python train.py --num_hidden_layers=9 --hidden_size=384 --num_attention_heads=3 --num_key_value_heads=3 --head_dim=128 --intermediate_size=1536 --vocab_size=8192 --hidden_act="tanh_gelu" --norm="layernorm" --norm_place="pre" --norm_eps=1e-05 --positions="learned" --qk_norm=false --attn_scale=0.0884 --bias="qkv" --tie_word_embeddings=true --parallel_block=false --init="normal" --init_std_qkv=0.0144 --init_std_o=0.0034 --init_std_up=0.0144 --init_std_down=0.0034 --init_out_by_depth=true --optimizer="soap_variant" --learning_rate=0.00511 --beta1=0.95 --beta2=0.95 --weight_decay=0.07 --lr_head=0.00855 --max_grad_norm=0.5 --warmup_steps=200 --schedule="wsd" --decay_fraction=0.578 --decay_shape="linear" --final_lr_fraction=0.0 --batch_tokens=262144 --max_seq_len=512 --doc_mask=true --train_tokens=933000000 --max_steps=3560 --dataset="wikipedia_en"
Each number is 500 + 40 x the weight over its row's rms, rounded and kept within 0 to 999. Layers, rows and columns count from 0. Numbers have three digits each. The size before them is the row's rms in percent of the matrix's.

# layer 6 MLP up, 1536x384, rms 0.18, rows 554-660, columns 0-63
100:454526501465508546571491479450511433511415469395492472495481519482494513527561453430444501514546411451432516499487540409512522509496534502488536516538475544440508519438596479485459484624471495
097:470517476504540608558505466516581513517465477534480525528521455529468541531441553500504519464544459443574543515493507481478467528426512572409465527411528545519450491476506531559469507511491459
095:543478567453437424526559481590553495520414484480427499529524455510462567483471505489437542550446559508548524496543474489462459590500511521489594524526494478470483474451464470485481487437533517
097:495548433451494507520596508485501533393558515496465481516544557512406511492549425509459526499563563512436533532477451421509456530521513445507502503540543450597495530491503486506395512502520487
107:505447444511448513558544558472546572527474490565411525470486496551496441510457514473484481526478442515462472521509537473471507470486571534465456521595493490567499555487532466477527503481503491
090:465524544450473496545491456494593525461530555503488561451542473507519572502452443478547445449464546514469574425497525501634517547505482497480534522487491535557527533515470519534510489509457533
100:503535524527516472498439499483530489484531544562512490404475565478478506469506534518534495463441511466506527478498445557483422440502437469481487498531498483472543537465487509495464495504523519
100:442497554461479456454445456579542510539529473472463416487475571493448478508516490498513457542442571475424430394507512577511459477406434563504502550505496543458451432481517424504546475557498439
099:602458530594477441560484555520490506476527530527461533483491513504443486452502473560481497483620466528552490529554538545526442540500497493497539503519514459511473481520535446562509545526507523
083:434513473432519436483481487459497533460450523528531513457504595500499510479505509519562468490493557450473471480493415539514521556527506516430499477541499477445579593463541546424514505546526459
098:452468497586439420532460480533500541480540512441550505515481539495497507561499447503503531504448535517419590553511516506456581508463516547534407490527485516530540549438525515505553483537465494
103:500494545500538520523561498555546517509508476446506548499485514513482461458530509487491534493570539481488501460476499479510517468509546453523553523575529538544441448474515510522514539495476529
105:500473490473516457439486509552523555474490498478454492561522495564538511493522525485504511481519521507518564535493509426481534509472488522457512426441440530502465532503427496518425551566477509
109:581542541445469406472434480456497502517512565509440450491496509496452462495520501495475529511467501537451487584399478519527458533504444472522493465501570427476515521486490452465516558517487590
109:558486445489452472519486499501474572498513509540565476472512469441489489517477555465451467560495471503563517500524505515482497557496497530541488558436516486539486532478577472571546572511501420
101:510528514458508410456479430533515503443489485458461487478498455574465564541410404473490518497471462507479511507431508492550472509508443519524557501481403540495492539439501520537470537573481432
121:465537534460452551513584494492498471507578490522432498514538438451504554492519530502494474504495509491537543454564478521469491521557494586485498559407427511572521475457506451467441490520519519
090:463494544465500487522505490473561521476526517522573512502587524510519486551476468548503477449466505553472568464488460547513484539443471540455442517565467529519492517453546476537531524470473581
113:511467475542486445495538497532536459445534492427449481491523472493503551433452527516522472535530527516532512484444429512524591589510514518526507584533509459449477523546447503488479480471500514
093:538482441561532535486528480513522493531555503503509521444496513487436439515530528446537468514532523418442535440446564460468500531492496545523547504559412467639553445493514507490480527445426483
098:503500522514549498500542490543501524495469493448502449501590516503515475550489535466493500431476480478493572523510626519554450502496495473443519534551564541473469471495529508568463473492528502
100:527503551542489442493519462504532520572542528514526519466500518495509529488486517471535508485481537463491476395413492470484513536499525499500457461468536481543573489474540560491459417553453532
092:540521498493475463507452505473524521445550576534478506482526487489489497474530515545513440472508565499545508510543526434499438526464488463540537464466534497534509479421530485492533477497544495
109:486503540483500509439452503465523503536552485490550506494473535441507516511510448463491528478499550477516495468498486460496508480455546544438525501485502541570475515465502445385515530467510508
103:508522520476446475465557499552545441445549433463496468567551490528506515492470465474491456496506494510511502497559452604492467488459436525507474549499519520489512490509551510480489525522411542
109:503439581449564464452489534435392491459503522447505521490493440510434479486513426448497457471554497530499485528520437506482481482469488541584545503579433554558503494466504445480465530548566490
107:499549558470507464529590525562524503502451521487549505515494504442465510518526480497505518495466554541509412528433574467494452565494492499525502505492532492482509524534500496487616537510473565
092:547507509416521496519454484585516492539531520486531496487583478485474440545515531459511478439462507543521507524547425436483494455525483510560537565508482509406505432553482463484525454472497511
098:473497413509463562495453529539567604460518492526457485467499489516421441573567445498437469482484499481490474450515501586449536429533516484499500542514530552599483438529425470519482535507528530
109:488460490504575470507575521486477502545505560452508519499408534464465459429465538470496498509497484524501446347550486453482449417433497514471524480476529518517478508479482478529530483490489535
100:479527500502537499478581459429546492437487477559538542568577496532505501538532504527549529540515512514414459523491546554579492490466530473551417554474569447506505507494611468542543497471542528
087:531525515395418426532493414470496603521489488507574459516496561517508558467521501516502490470454476489503499456443497502545544519478547450561546444536451493493375520462440526590542448490453486
100:524451515490481523434490476546504560495452482439545521483539512499539555533550443440443448557469531430516419503458540465478445540521448487474524537454491520446551511478503439506450536544548489
094:468574593422418473508582393515458460493448525482464533568527529498477576526532482540489504528523469525533480458428525453541462517481434478480515496526547541468476453482487530527503515520487491
103:515501497425463521465529493583553442480555488529585488530534512509466497475505503488561453478493477500509515516536552438506481505525485513526478512462553496431475519447508490492446535569433547
096:478482475535498541419535431470508554507538514502526538500478505577527477524472480516472507393503559508539479557516523477522480467507469536549529489563455511558543482556562441503490476537514517
092:506476517481516488477448479529413501393580488511520536575407551556442444431524515492472471523441597492455483482506535510523485477447505535507491531558566469501457498447517496488518481523469546
099:524549449570540525540448527381475504429539496583571561527487518557545477533481588426520497476491435471534510522472460587483534462447502578490482451488515543517525561477452529490410528445568512
094:502465557474517448511475481602502541521563476491420562486429526474460445467492513517486499588421533526541474547524544445443471489479510533403530562492516495489499500472539557518431488518453499
101:412483475473530483464503542511529413534403541506459508492505486479542557561476555513467457471486584503489473542493516534544546528501424531549449563517489475501476442531554415502551567501521474
112:465431522566529510480494485560429536457453541548510496451481447455493499515521545434507454454535561614492490524504588572401505461490451573496555481523495525446557497488488439513498447560614487
102:524482477489480489449431427507520472443513497519483475448443519455542527474428516488471438424475453420536454480485506535447484529500491534488542431504543444537577535554506500547471455545528518
104:515500454528462501448479622505496495455530554545522512503444454542486466495465487529486481534507499477585474507528471536552533516503491533445498498494515505526460483464466515517479535502553435
105:486464566454503434469502517569494480505538483455494508465487443509514496467546494456486522515507505472481487548503413498515500548491520559486520482540538489527504516493495518493435471458547453
090:479482423547451464479501443536505542478475451565498540425502501494488489486508548511457529449554531472519523559531471487520520504514503464504484511505471543457495413532519561469507489476508560
094:495410560545515496508528510536614538375574498536559479522464569514418543505473462531531541545537509467553448534578546530514505483499547524449499568490447514498499574441482550453455500537495494
105:469494551470514459497509408497436488460464481583511442476561493465503520519528576523496533510484437533497545550499549508566509515517506510515548439513439500500508529514611560506547541508544508
092:511535476484494492504504481492523549571499478460507533510452441539502586508593486453519450522514482435535482529481468447555479564563510512547509564457418531502495513482426499500496566550431529
094:461493460518470513442387501469528485513556497506476471474519491508488421423528459481554446501553504572499489496457507497566571499496480441512509486438481469508516494530536466498505495508551494
096:545486481511393409497527556516466493495536537435531510555537523537571454504499417526501566476543501497507501565546537535460510543483457523498509457527465467523485544455476474428538521444502484
101:463485506627483550506444605514535462487527538487510504517594486449416502481546509510501527524507477494484446423506546444455504520512500513500470508469448538446535535477529476542520585539474448
112:561413476490475598466450557491559481428529459460520488500481479519543525392523491534537524539468458521517574586509494500440495510482485449504573488532519514507444475519543496489578529544509532
100:489492512570588491470494464584528509454445535569521467511540527540459459526573527471462547500472524454473404485492490527519501481480548491473588530503470562539527559494481536450491546522569499
079:527483546459506454476522486412527552536506445498486508497512479492439473551476453563505532459492457515520492507448536489480456547510509541553465516491483478512581497536470517554514512454546455
105:419474480499519534488503516479502552458524455455471507500505513472528463492498533558558557532528535565536498461465540508499524518457513532482447463569530467572490528468525503529509545451448446
098:490502532527549511503536572546553518524521489503494476509582510536427547543537521491535477486582570511432499467442565451546511537568447541538476458441481533503548466508518548565381461525525489
095:426490460532458408560561475457498514501522518477425424490502550456501504542499426463443506495438510457463401545475460417475507529454519537562451463511534467461513473483512495545463516531501470
095:546492469456494467473491555474529493462547464525541549465458452530493489537475464476604514496538419517550440421444462530472521491573495433554536536480462522548536541545519537529583478538558451
092:547585429460456525568487493473498449478439452563453468540514535452537518514556445572474409474497569480538501535460530548497530466449481558467580594510448564512479498455501520526516513485474497
095:523478603518493520487481517473494508532521570531524544562505456552465516485477517492490474556542495499512523540551514453546496435532548502563497528510487541516430500543546496510517501518526484
101:509423482449502488416509532486508466534543580486498512520529507531451455588537588525432470467479535560533476462488508450467518482517482483505382493604528499516442529547508511560457578583518579
113:478456424420477537461492497460437416546602503554504482506450435458466540459518492527504514465507565523482451423511476476507542550534539505429566450429554533539445499516488506484490480470439549
096:435483452489460468477525467567524510451511584497482513526477495523489498483533494477489447535515513503561532452445524537493497579527539454481527450478475452481532497496485489529466495517443521
095:510470547583462513529545503503526476481484534578454477525563427445479504475528500499482504579486475495513438555514543521578474520529513581471530432498483432535489540494524520484482532527491567
094:512497503510504469481460501565401475531478517583438468529537548520528491577501440496488499533520544510454486478521501505554382507460520494506486487419524560522526532414485552535455432447438471
096:501373476468561459501526590522588478536494532499533500509597519491493520539556470455449509492458505460489543533492471537464531504445494516546518510445492487503513451430519522521531441581473406
102:528499481539555408542491514478574496566480493541509474535453475517470452469563550464585535440497554621549483472548533500485513583422522559455440531506489516438412539530476522516447512509520541
106:489465554482432527490496570544563501478534560443511485517557464505518506549438429494496508496535553506524484507505484459480513552476524511558486526462501503527486585481435390560469486482477538
093:476458468505561522484482539461489467450606508534428489495550480476506559495513479479476483524559492540505561507504533510502480571496557518448453450536584528547454486517491518520552527554543474
105:522536472526489470468536490489545464481561427455476503522430487523496568515461552557529589489512474487503393541520554493528467491459554456539510539530538477509516499567545564570484502498506556
096:541459531456495507468537573450452464538480521529478536476532512587547538516569526545555522457471533501439457493516524557564489513469429550493501473469516478487549445465477409539527363544430489
092:541516545514454478538471455431514500505497528563505492501475485454521527517471459471590480523501549464520516477473492479549485493515464501462538468562413554478457428523481460510521535459486548
100:457542539496491444510453480558542449647499474571518427450549478485451476488395559509474486522472426462491520508549535558532524469502454466457529536502543457489482498510511501499453459484511492
099:487418507499515595507468485557577464528459456440427551518508438444461449506452503465485427484536465471534561519469482523538433536537512542419504503489468523469408489551532482498543463576501460
093:453510531443496491509469600525506528473541490481469537466496576541544532509542397444483514491486516469522571530492494541513483529478502543506444514550517508517477480541523561512502482571483501
099:460521479503518520542487495566535521526491553471478489535499540469550476521498403459499529560516463563484434486473526532534509482471526473548463473493557505571498521527522464540452518513496474
100:575583485473489512486519534469527532503477527541514418485504415563484485469476491545558445461468599552514541502544579491503526464524487496532465525437597465518489503471496509519535531508555462
100:503506479511506534505486408483493437453475441494444536551547488502473555393519498533528494461465461552556554527466486556507507608504490395532407525487507519485514445430479401558530432586453464
097:485459449479420453481501549468528502482522489504470573526466517538471534508464561451437548501490557488603462448604461587417564552573480503525503516515447515552568571492494568503472487574517496
106:447481504508495481468515503464504479488477500567434518574478506498403465460526534454469548455510521537531468517508468493424433413437506487476490550486499506514485566564500559467495444512474455
101:533472464536412527466489487464536514457479482503526480476535492539629512542554444423455507510507504474573517489523565531501461554500457481468544475548496480480426505482477482481509451456505528
102:486526536546479520479460548494490529418502480557506509599507525513474535481470495485445459433500475554535509559453447514516438491542518463481524512473529484535441441501536579465440522551543507
092:464582457546553522525460508542591572502546449479492492506432475558445474505577425463439570540549460528507519508517457579468482526473501561482507575522517528462450470510563512504500484520500576
101:560526527544514546498536522465548517574509463499481531520531528484489480565517508503529507508537520478445474431504597504425446543478526584529509669522528491506480552512471540567461429447537491
108:514491518473450460502519517549514476527506478488531496540512535487465522515538512554590639534497532507561493483461469551487485509486447402511473526495495446510448494532580456539540516488584465
100:539460499448511422462439473491457528525508465505487502500484518497608444494536422477525550509563561526419504490550521520473482564440477482525509458422416496451444545509510455484505453465530479
099:553473470502513415500501510481557527512485522544562479497466547498507507551472499562507495453576502500511645451509528551492567538472523541451516516579537474484459476444538493581571552507534520
104:463500535519437562479493500509621517507563552468472472402499470558582448580458487504546517584453501496508483563494497553542503553443473621574504546534500480498550464543485530461573506509494479
103:450504515545420507450437469437548427498511494484498462533541505510498497541548528443509534555507481494555479458512413500540443446476431514507488575416544506549551513449513524512474527554414560
094:438547487514446514507476400529461570531466585476485542509594471470478582550485547482481515441541510558480482487421538481432474505455476478496524500463480560470482488520462504518508462575452499
107:484546492502411578539520470484484530502473510510580458491527513566541551473478536471512525476480565527574519529458443501460464559505455483509551565507447476556532473467574486494566587522436449
088:506538496500523473449385473440471470496563503499549500450527468523467508512478492445473470537485532514517494502477552508491503484476557505548486489567491553422500459499553526476472451489478496
080:457524494530462414481509516498341538455550541494510462458461520432467506500549506443519497414361475511529467548514498466481549608483486540535506543548425528507496503538476516437524544516548404
102:494548559448514494483487526454582482531520503418431470504475487445517475536474593506491466496511567513504467452458468534516492494459463544501558482500547507513447496532543472539519571513520514
108:510483569445573470519529502551528466533517472492436477481465484511466461505484455585478480555532574509523521516468522579506469541528519502543565496482544485500546545531547507472428470488403638
097:441406433487515505469473521474499460486522551496567455464511534486532526560557524459438524513496551473542486495436521517493585470465468463525493454491534573457478493460519531506453532532523414
093:522465526462537562553532544474457453515467442532410517555424478506518458539458471474424462426517516487555466507423553532567519538435562540512536502471542527498514379474518490508534491518476474
100:466502470545530537518469488468563506538504473526533462418476484507553524549462523551419413516480519491472467490559515516446425467483563539508497464511517518572506524532511465574473535488521570
101:481487551470479482482433491458538499532519426481561500472516537483516563472472524524517526507477567556532507438505531527489448524565529474525412567502497466465499481492475454473527491546479512
097:478482514538538451492543461512441510468474455533558507488483443530415460497591516511567494495488525522428431459508541536521491598516509522513551580562489463503617465488561502447506470422493523
108:437525442551476437466462452502537470538485475512462450530444492579526531491482412463492501476527521428466504407416450489491481424533477521494524502506512589508495483465541507575503546504510539
105:524464447576582509505476504540521470428460543532448554494531556443491529496492513416424476532471467489591490503525510440491459606512471474558425514506533506520514463446518539547500550570543502
102:494591484485490476400508369532573460496523500552556577500495417477459454565469458514505525456469491438494528460463511478509521535549491516499464457445576476510500465445560531508465432518474468
094:447534476453587413547496423534603454489522537506500498474461523444479499472513466510483444436451514490471432483552485569581507537536484558506500551492537476525463466445519508473494548480402459
086:451541494529513499464521530494522589517564538516517500469485549524470466481525425553461485556507431542490444534499476447477486538473449497557403477498491394483454546527510482510498494500498470
099:484542534536543457494553542427511563501514495519510482463457434525524516484543543452507443519530520503515452443430534492538505526548491425469543538416503493520528522525504521513524487486517474
095:472456504465550496501473440484545492496429484508458529492431500481490466583550479553493601494523456511503483559567456504561466564452441467486534475481477536507535494481524513598456481530538532
# layer 6 MLP down (transposed), 1536x384, rms 0.193, rows 554-660, columns 0-63
103:544511508363509490441526483529432567565442533488449545461577453521555484486515459480492527475508419535466534528476498496505572433537565419516418557571438420540570504504463506485531483430485501
098:424511517510541563542533450495520532443525600537461517511537472480495496489529513542485513538485520439474574461483431547458501452506442550464495549502528493499467482538439505502488486458554568
100:579444499484458493489498539544427488492480524517513479491488443502556470551495546555547506536537505578514559461442479477514500505481482496490523466471444538483462527510452498468504510482535500
095:550503520524519523499446492457365470507508637479445491596503489494455528477599486434558449510572554485460548575417536442518486523466404517527488535585477462518480470499529460562479523456517543
108:470520556495461478483524542423491538507604564512476593502487515516468637477461485477523489459454493547467536467544519561554539418509504552564491467473511510551495502457546459469528484468507508
098:545477490515506527502508537517449476437432530524520473519467477458546538546508493526507410525547487507524502536496472585453498465543509517450497511536442467454440523543540485474548545482548524
099:471458467545499457534508552523493531484505502435591482485499510536508499585479547404449472436451496504438462416445480515488565447544521536522470495539514524510496543520436542541503484472492472
098:468487538539541515408481463500467567531450509557466392472490482426579563498553514501497520499420490550458528515514489533470507553516445523418474455473463565486582510522445426520529487426456496
100:545468573501560550437463508433572494467478543472445510478514477547547512483466493530486500479457419495472539491517413529571479502543487508449541527558488494521509496444531537489494401471585480
087:489496521541456502486485558505369445436501553443482466551490540434463497505476511507400551493504503399497517555493484494424509462450449453526477499482485515463490488498483511458470483513448505
089:508598508444490441464526523449499534475444561500485513527515456545470504528485489486540506561462430470516472544503463449534477457450512520501541479496541491465497399557532550517421521446609512
109:549470415472472541508481490517459465523492550462490530513454524536481582536540451480406561495487472459542496525516588523476535461517553449475586472521501566545540461494551533531472496494429488
101:531482567518519530483581529472371473481434586494445516524548574398475537504479573507474542487495462496480544451448498533504548473500557466488539483544486560502490536546597566471554464503509494
112:488477513531570494534498446490464441460515524452516525546484455486524518495527481507473540541510531478520482495485569490530433488549499476584472509434556542485519493514510430487549526499524536
106:513579511479510473527526514480491461484499482525487494542519442530562573480456528531461522485594541506467511480496422547438416474481508469443536507458459471460521465402428523455487456603483509
100:441521518495549444532547532500527552451472501492431526526632513443510481539475574602490426484483497499537534508553428455532453490573472427503412466546489515441478470527478568613495440479546497
125:537475410554568486440512430502405460546541518521478494581473524526493502473505544451462561562497540521444460506424507521449422401478467496471534379426501524589558501550522444455468496547452550
081:488529524547488537400488481477227437523534501534458483561449478460534519484463512470535488506557493509569502492493510440467498489543460514545537478557531432481501509428471524481503579483484457
109:456504535596480502573525504492480501475559511526520494494487524430554581505494545519559482479487530472481498502537540423450474503492508529525539513479465459429464510446488560459481424491483543
095:498512555539519459488559485517389470483544511531511505470543417475486462525463447473537542478514472398462555436527504540456539495490513525540447461558550496461490547508444474510437517551467457
107:457554485547475508522517534530515475498464513465520502493559437515436522505487437505481468476491538537530507551488550572522552496536409508504493485485483433480472508537481489542450518433563475
103:524527484538491496549504485507463547522500558440533534494543481462436519512527450506458501541520535525512443491567521427530518439528506486473528444526513552508535536449541509490510457502481581
100:530473517459521471485476582482494455540486469455427539422519494448441483485421544544523462494499492559507527486491507514541531493503548404486494520468490513553528451464455496518540513428515554
115:495528521504551513546505500503502528467476486468525541542519462506425447505500521548576553445500563495493460563483526505528530486502496549486506465522514463465467495457464548504517553556502514
105:489488504432540514543532576502392523512475499480518518486499505548534481457436468414525540571502487516515481468504442419528393459582531516436533528492546513458487494529552509449535476474428492
112:489433476521479510516464500451478539511521546501511416479484493530493545572503539457488452513545504510468483543515529451497505533547533492465455543423494519553504528544440534529476555524524512
115:516504538526486491494472543501446482436498530479567536514500487547527569521520539493531552566575461502509533446502501460509525505508546497543516465508505519569496497525445480481475448407509548
094:606456559504494481485486579508533424523486509535489524554461467455521529461521483449493535589437546508524421571582481426542549426520484512453508502466480443522533477464418489388499475465509513
083:540533475507513512504525483517627464521516535527470520476491501483484501543467538552437548489512492522487495496477560515524480499510475411446473571497473517489496567496546524517497447470587475
109:454520545516512475556476446485473493425527512523574474496489513479539516532521521526511500469471468529541498551520524465537528516564457460490488468482507590526461409524462435532506448425473493
100:456499563528522501481591531510512515552548491550610543576575497452510525489515516483425467459542497546518538443437398521498470450483493493504488493548448543538467498556484524493480482523557497
102:526497506499493429489494481459423570577531557526507541489535536485543485485573506489575500483427490389466498486499465528479473454502547541547453505515422543536528480520508419445535590468479471
104:500545505476535488526481526514516507465499526478557488502551470525511452484446541493527488471517563487444554511502494444534535533571538504481576495516594441490512465528587548531491501525539536
101:486528476487517587497508420510474460467470521485534503542491565550505493510499515492456491555480519544439519503512482564461502566513522442551473421537543510486554493457546456514520498471555555
102:482473532516448425522597476448387501478530525429449498490450486520473529499525509408536514423487499459523482526569493553461499467544431518588505456501519523446533492529462480548493540492572517
087:513497495530533525527497533447708490482472480537482469470475496509528530456496548561483535483489479482464493494492443502436536439482555526465528481494487495501452522519493445502506498525525458
097:482497484456491545522519489486495540499438491558526543495513485474482452465557551519499539504501523519598448499452476531446586467561596496467505538532425463489473499457465505563491556563510473
097:544503497469497457463545539536507569459470518512495473521504438478492492518432517505423496451500460526510537552532481522533593533595537469528454527551568492492451525453456387458525547463532534
097:488501453511544570548549474522418557620496495556512493452549537517476500514483478561485475454531566530445481472545540473493456528570594504429534575474486471395477449577482527503513502486489515
084:535495494462527460524503541520372484473495433444455457528519509455530524499513471539449460402488487496419553567473443497513523487511439483526538455426501526406542513521436560487489474541489499
105:484477551529470465454508542547416544524499483572434527448534458517504528463523479474513469532545496502461502484607472544483470550502510538428457489467488554466548449507529457512566433547472508
096:483555491521498526475537459582479488444546485552562500503507547464471497435510530488509499519477410563521453515515498458544503529493452537540413459451495513419510464421550512506521416573546490
107:494481529512500492551490449498562460500506543512489512475479524494469519588523514528518492516455474462578512449553513508430450517518454495494483485528511567485537433523472514473590450431571400
099:485479424486533537500438531539479533501510526513484557482493547529443462521549505489492544541506622490444471473493528590549544504498506526493512452491427498506491514486557540555477442475556506
092:525510434476490480450493500483371470481485544516499531453454513504541554445466488447482482520568494502500507501488445536546473543532449516517473457497533529501482552475455496540446467393470507
081:429470510614509467556518515527390556453457482487513530508528522556549488500464465495501521519406542554531542470536541503428497588522492526513492515532529431472493574500508477522516469507576486
100:490434496533492525528430491554488370490456460433492466477511520480500532581520496589529577503467571549477532543494485552537543508482514532464451450437549506562487578611492458486415507493507494
095:487470543491425494470505534547398493477472484552501464542510637474507460513487472488570465550473481450478435463494512500503493506501551494537418497479488512491604504491499462496502516478510484
098:487462474503501438515553522530519470480524519504502492507436509509491568490455501499481514469388506543556564462555428492513439453476488550524505513416496477482550526487505522539466477547480525
089:518521550531537562482478503460455465590544493489444469475497498512526455405549483557468473529502524546460510519449476498561509483529523433500429459510527548570468543494479499508527527490485506
104:494569510470481501528507527546413415437524503500436452542544478514499577491492462509490596389514512528445448446529496515489443530500483558570529474517469525569441498506457538532470504466555506
109:573450476542574562466482575538361509434552489502497515505550541475504554532459521501471543496499523507566499575490550526532519523540483546549503541498523466545464468482544515456559505587489478
104:546487444518582500511476490492461517502595517492476481529403477453537519517477485521441534542521465485502502566521460528489527474512498428562516539508509510553479459544485592583579470454509520
090:482523535573484506571537500474395456476549573513498513534519511546412584497551536469412455478434519483502561507540572460520483505460475450532461432508507470440511528497535420485537482523443541
110:524484550492429489389540551445563502459494525523450513513432517459448445474538531580510534430500512544482523589482597512532474497534488540453484466553486522540518536494541494477460466459557463
098:498504583489484541413551479466429526516485462531485567546497525500468497483489564558489507503447481523427460486476541469515426503585514470505521466485450516471541439491536585490537501489467530
090:515525537508464520539532512488328462535532561552536472537450602525536526521482461499478505454469550453522461522472465446497436518558556526622500456493487504451539433522524557473401559576446390
102:562527523443410544508439512484434486556549500460459493482506446491543588473494462465491497465523558608466478481558523476586483397553540469493540520518483485475521490499505514423511452538488485
097:537561493413510484544506500543472482451455533483532452548513486463446453488493545500442548512508501515476516493492425480505530568499516493510496487524476546507501534584463533538461508484476479
097:501479557550510490511554507503476459501494509524484557546542450534542547505488459444492487536407493523453438481493477460543518475588517452478515495529510502554592518536508553519496458456567483
094:559448568469542526461512517455586530524449497557501489525507505528523478428483451410527458460326462476529558490549500467463485525497474470523495519526563485552488541473556547495536508497531483
124:538470483581542545449429510503486439526569556507507431542523450486460570516498466511552535480466553530438508396497561519538517489517473495506512500432476546487535465467527515477532430526521486
093:497534451522530530427442516481502510460492494514524437568509433528559551575623562511513570578474455476510542464544556529448481439495481427485499478530512533511503481464461488503552515508457475
079:583465620454497473509519523477465489440543547549478534577470468515515521501467568465514516551488463492478525483482532526469537588529537552487479540479497451505433519519565528489518434516555482
099:462488482516533539517535501496544550528459521422485483425537531494530439449477543503568562580528461511451552499535442505485621555492498446540561497493467466462477554555446501503527516500494539
104:503446560523494515489445479496487506504458499499505547520494431497544501508519445546470566523503481458482519488557496399510470490478487476528542504560533535488511520470476465497558453459502464
110:488532491480493475528501469519411472507514501473518486493516512487471441461477481505508492526531495502464463506559491469456516481528531522487488499455489541471533513484495490483477541482486504
098:533484560509453501528432540439421570520510517522526527527491493557493550544413462491512502479502510577581420482460483496536503463500499484574482501481528402533584505565493527531504502448525428
097:471487549501538558500481476537450471494560501579503445475520502411583544513547545458517549503479519450513593475522475526510450510502505497523477518578492495560563481453547510495506559431533557
109:494485440525577572522523447508444496513496491550448502544470488558539491518491411491496500556441527489478541488500469530479443471504467529545491524549486446483578546518550514527539454499538490
078:524491500480493478491516487555537505503477480459518469555493479472490529526463499513510500521520465509501489469450446420439480487500542483486494508493563473440481520505473511502502549511501489
096:499567562522511438489416474541408504471551431464455501457542537498506513523555536492424460494467537399583498527566520489503527487529473479491516504547510497416428474496483508510485457527473471
092:500472556499549536462469547534408505509496463463517453487459454460544562525443466560474550528543527506455446455494533514531485521553526430543546497536504443483417482433558543405501512432505488
102:556499558460533545469504452453420507540466470494464534537519457446502499521538494493501546516440497533469479428425443527497503438509474426496446524431475525508513403551474510478484585451450525
094:553444493486502499537548499535403473571474499508504553519531512526578498526508550509505475530491523530533448540466529477512538485569450502496526472515558431528497455556495512444464526457516487
098:550486501455476487515500436494536478412475510480539510567562396545491440483479509548438481559501401505556462470493520531463482531566594480489428438551468473543490443533473461474507505518512535
098:601442488529461481515505460516414472510456416552512470554510523476509496529474526571496479465497521558475510484474442497500479548572528466536466525548398458474502486537531523475529557457506432
099:477446535457452524460529492476432413556556527454509522505492481456409515507472531519474507501494553540524524442511485437554567400558595417508505536501447445519597457579477508510493451470593584
097:449534514495499558463495512574471625496460493513505475573423476485482517521515438438489507428460546541512518498490506523429536493561502516513540502529557448509556476502496498523459485529539603
105:491464507552491495456461407519518496461484515457518554517593455525496461475543551489468546605525427467523556558503473434475423523548509484447517495472454505484495503547481490519548446452454518
102:535542499537444542469517460534440497526509469486448510523445484499513453507520548498498495599543447433549433529500481525492459515578515500485519518443441513499483547566477473528516502493473490
105:571569507465543477526458539490360530466509527545510432563527569501560485497474524461540426493556511458503530538524562424455469438500473472495535507602423524489466492479514559533450562475483500
091:509544519458531487553517562425426541506465446515523558520488508512519475507509513499565527520458430553506479503553500592478552535506497560485487494512470449510507453526474544497441563480571471
097:525484503506520457520391527511453514478502499478556558532569538601472444413508493530500562540498443467515498520466500572487496554507558525474481521534533511448503464535527476502563491444515520
105:553500487469471549571490434549447496481517499519515416584532547428475518523512454536455503560493525537541482430501512536518519422495417461491488466476518505449395481461428519432532568468423451
101:456551515555515517548488505512436498521426519449539466561491521537466484524536489488515528532432530480508557461532562559509468419550437491524424580519487554547466438555482471469470493541520473
085:538474511527461541466459562557483499505553497515457523542509460455483528473471530461468501442440515541520484442483464493525484501489494535492503500517508503489494542474495484479512474480402519
095:536489534430557542413477525547506503464567461455519501526568577470505535458463496629514495570562476477523596481445490503437532545534456616502535550486543469520543508467482504413544480437534519
101:498476487525559407461512530560449530457467476496510498474518539526526481456587480500440555499514502468523526470513524529594461461516539450555532457413524546499531476451435450524494447567523428
097:508416569537513562449533577448466508441471498545479571450495545498478629477450429594462485485525431472492433483543435432516498545523477556541526496502456474543490531464468625481499538471519492
108:501528554537460489497470506528530462538521509586514499534554533435539519534465516487533502479492496519621488533473501513528562496520479475507487548459487465486470454457496485508548581479490471
073:580460514569425526463507463558381500501554463418502498556512534465511656457447474511485459504561467524506475500560538494475502524557487526449459473498543461545495463506485456498455520500429557
092:488451512466562535529497479503521467535503486542470462501466481530478492466507494520468502533467555473522513494457497523513416493464483502498500468419524480509510479492458499591513516518455534
092:505490423501551475446473459446504474525560538528487502467534534469507555491541492440467475464494495408489563505419510542458484500478507496534474498503541534464500529483542511505528516489432463
112:493466443486495496526524490559562491423399503535454482503467463577487517505476505479492503407503481503502510522506563588474529422474534558493521498509427535532496567499444430513473495470473493
100:538427491558534525478491582475412488485431522527486482485530499438507493509508538414485557512451598463494541490544484508443459497429500533549471465524536582472515503538464520523514492485584513
093:472513482553517539520526514570522540504521551559503422525525552530516481482422450507534497529503507510462472492492517452476503517459515512491557520530485486474439538450487464503504525467556553
101:521560544491462550517473541496505496509553468439409529513523621451479566462558538497475459524500518520483514479479445474450569461472471517584444521493520505521592468583524524506530484494479517
097:484499490466499507448481489471487499512401471451410482518515471517454471534423523515517468548507557512496528489493488477443532454559536435431471534480507433470534469526503566544463475480557566
096:484491467542489480469523476469476442614488507443433522494547490486596501544540543430534553457434498467562573581589492486482468534493485532499456518523502499501479456552606492478579470496500570
094:510548516528552576506440466489447469500506417446493498515459485491506572605504516525482542509565514464464481495500481468529472514558518458557463478474493558463443512492482484479429493561501498
099:550485440517482580471504481580491493482448554530527487467555530439558574438525486484469496494506532517541463532519492503503415497569514472524443487507538571505568436473433480479490457479483503
106:489530543440530523498525441480458493489533518584562534481593463475545549423482444575441503390526501488571436456513529467529463483515471455516480528508533523489516526423467518503578449485524566
098:506539503488539507475502539478472449517467549571548526508451545512496490488527511465509504483490475456440412481444500539417440432585470540491466508576482493466486490377445454507502485491478456
086:508510413462583556492497579481461452523520497523509486520472527502523503521421460527495568459506480547526487474532532479507555502529543510504506559512562541581508565508511533481486447471499473
096:565549509480506458469557519475421549533486520493570514500486555488553499483517568512519443523604439539474526452586478470422511471525513434437525501609530475525530433479454559416538508449517485
096:551489505525504527535544539512467483490547573515551516526542478493545511534466528495527500449490475476499493494557526536457463549490506505535528504502515525509492438447509485573553454531455484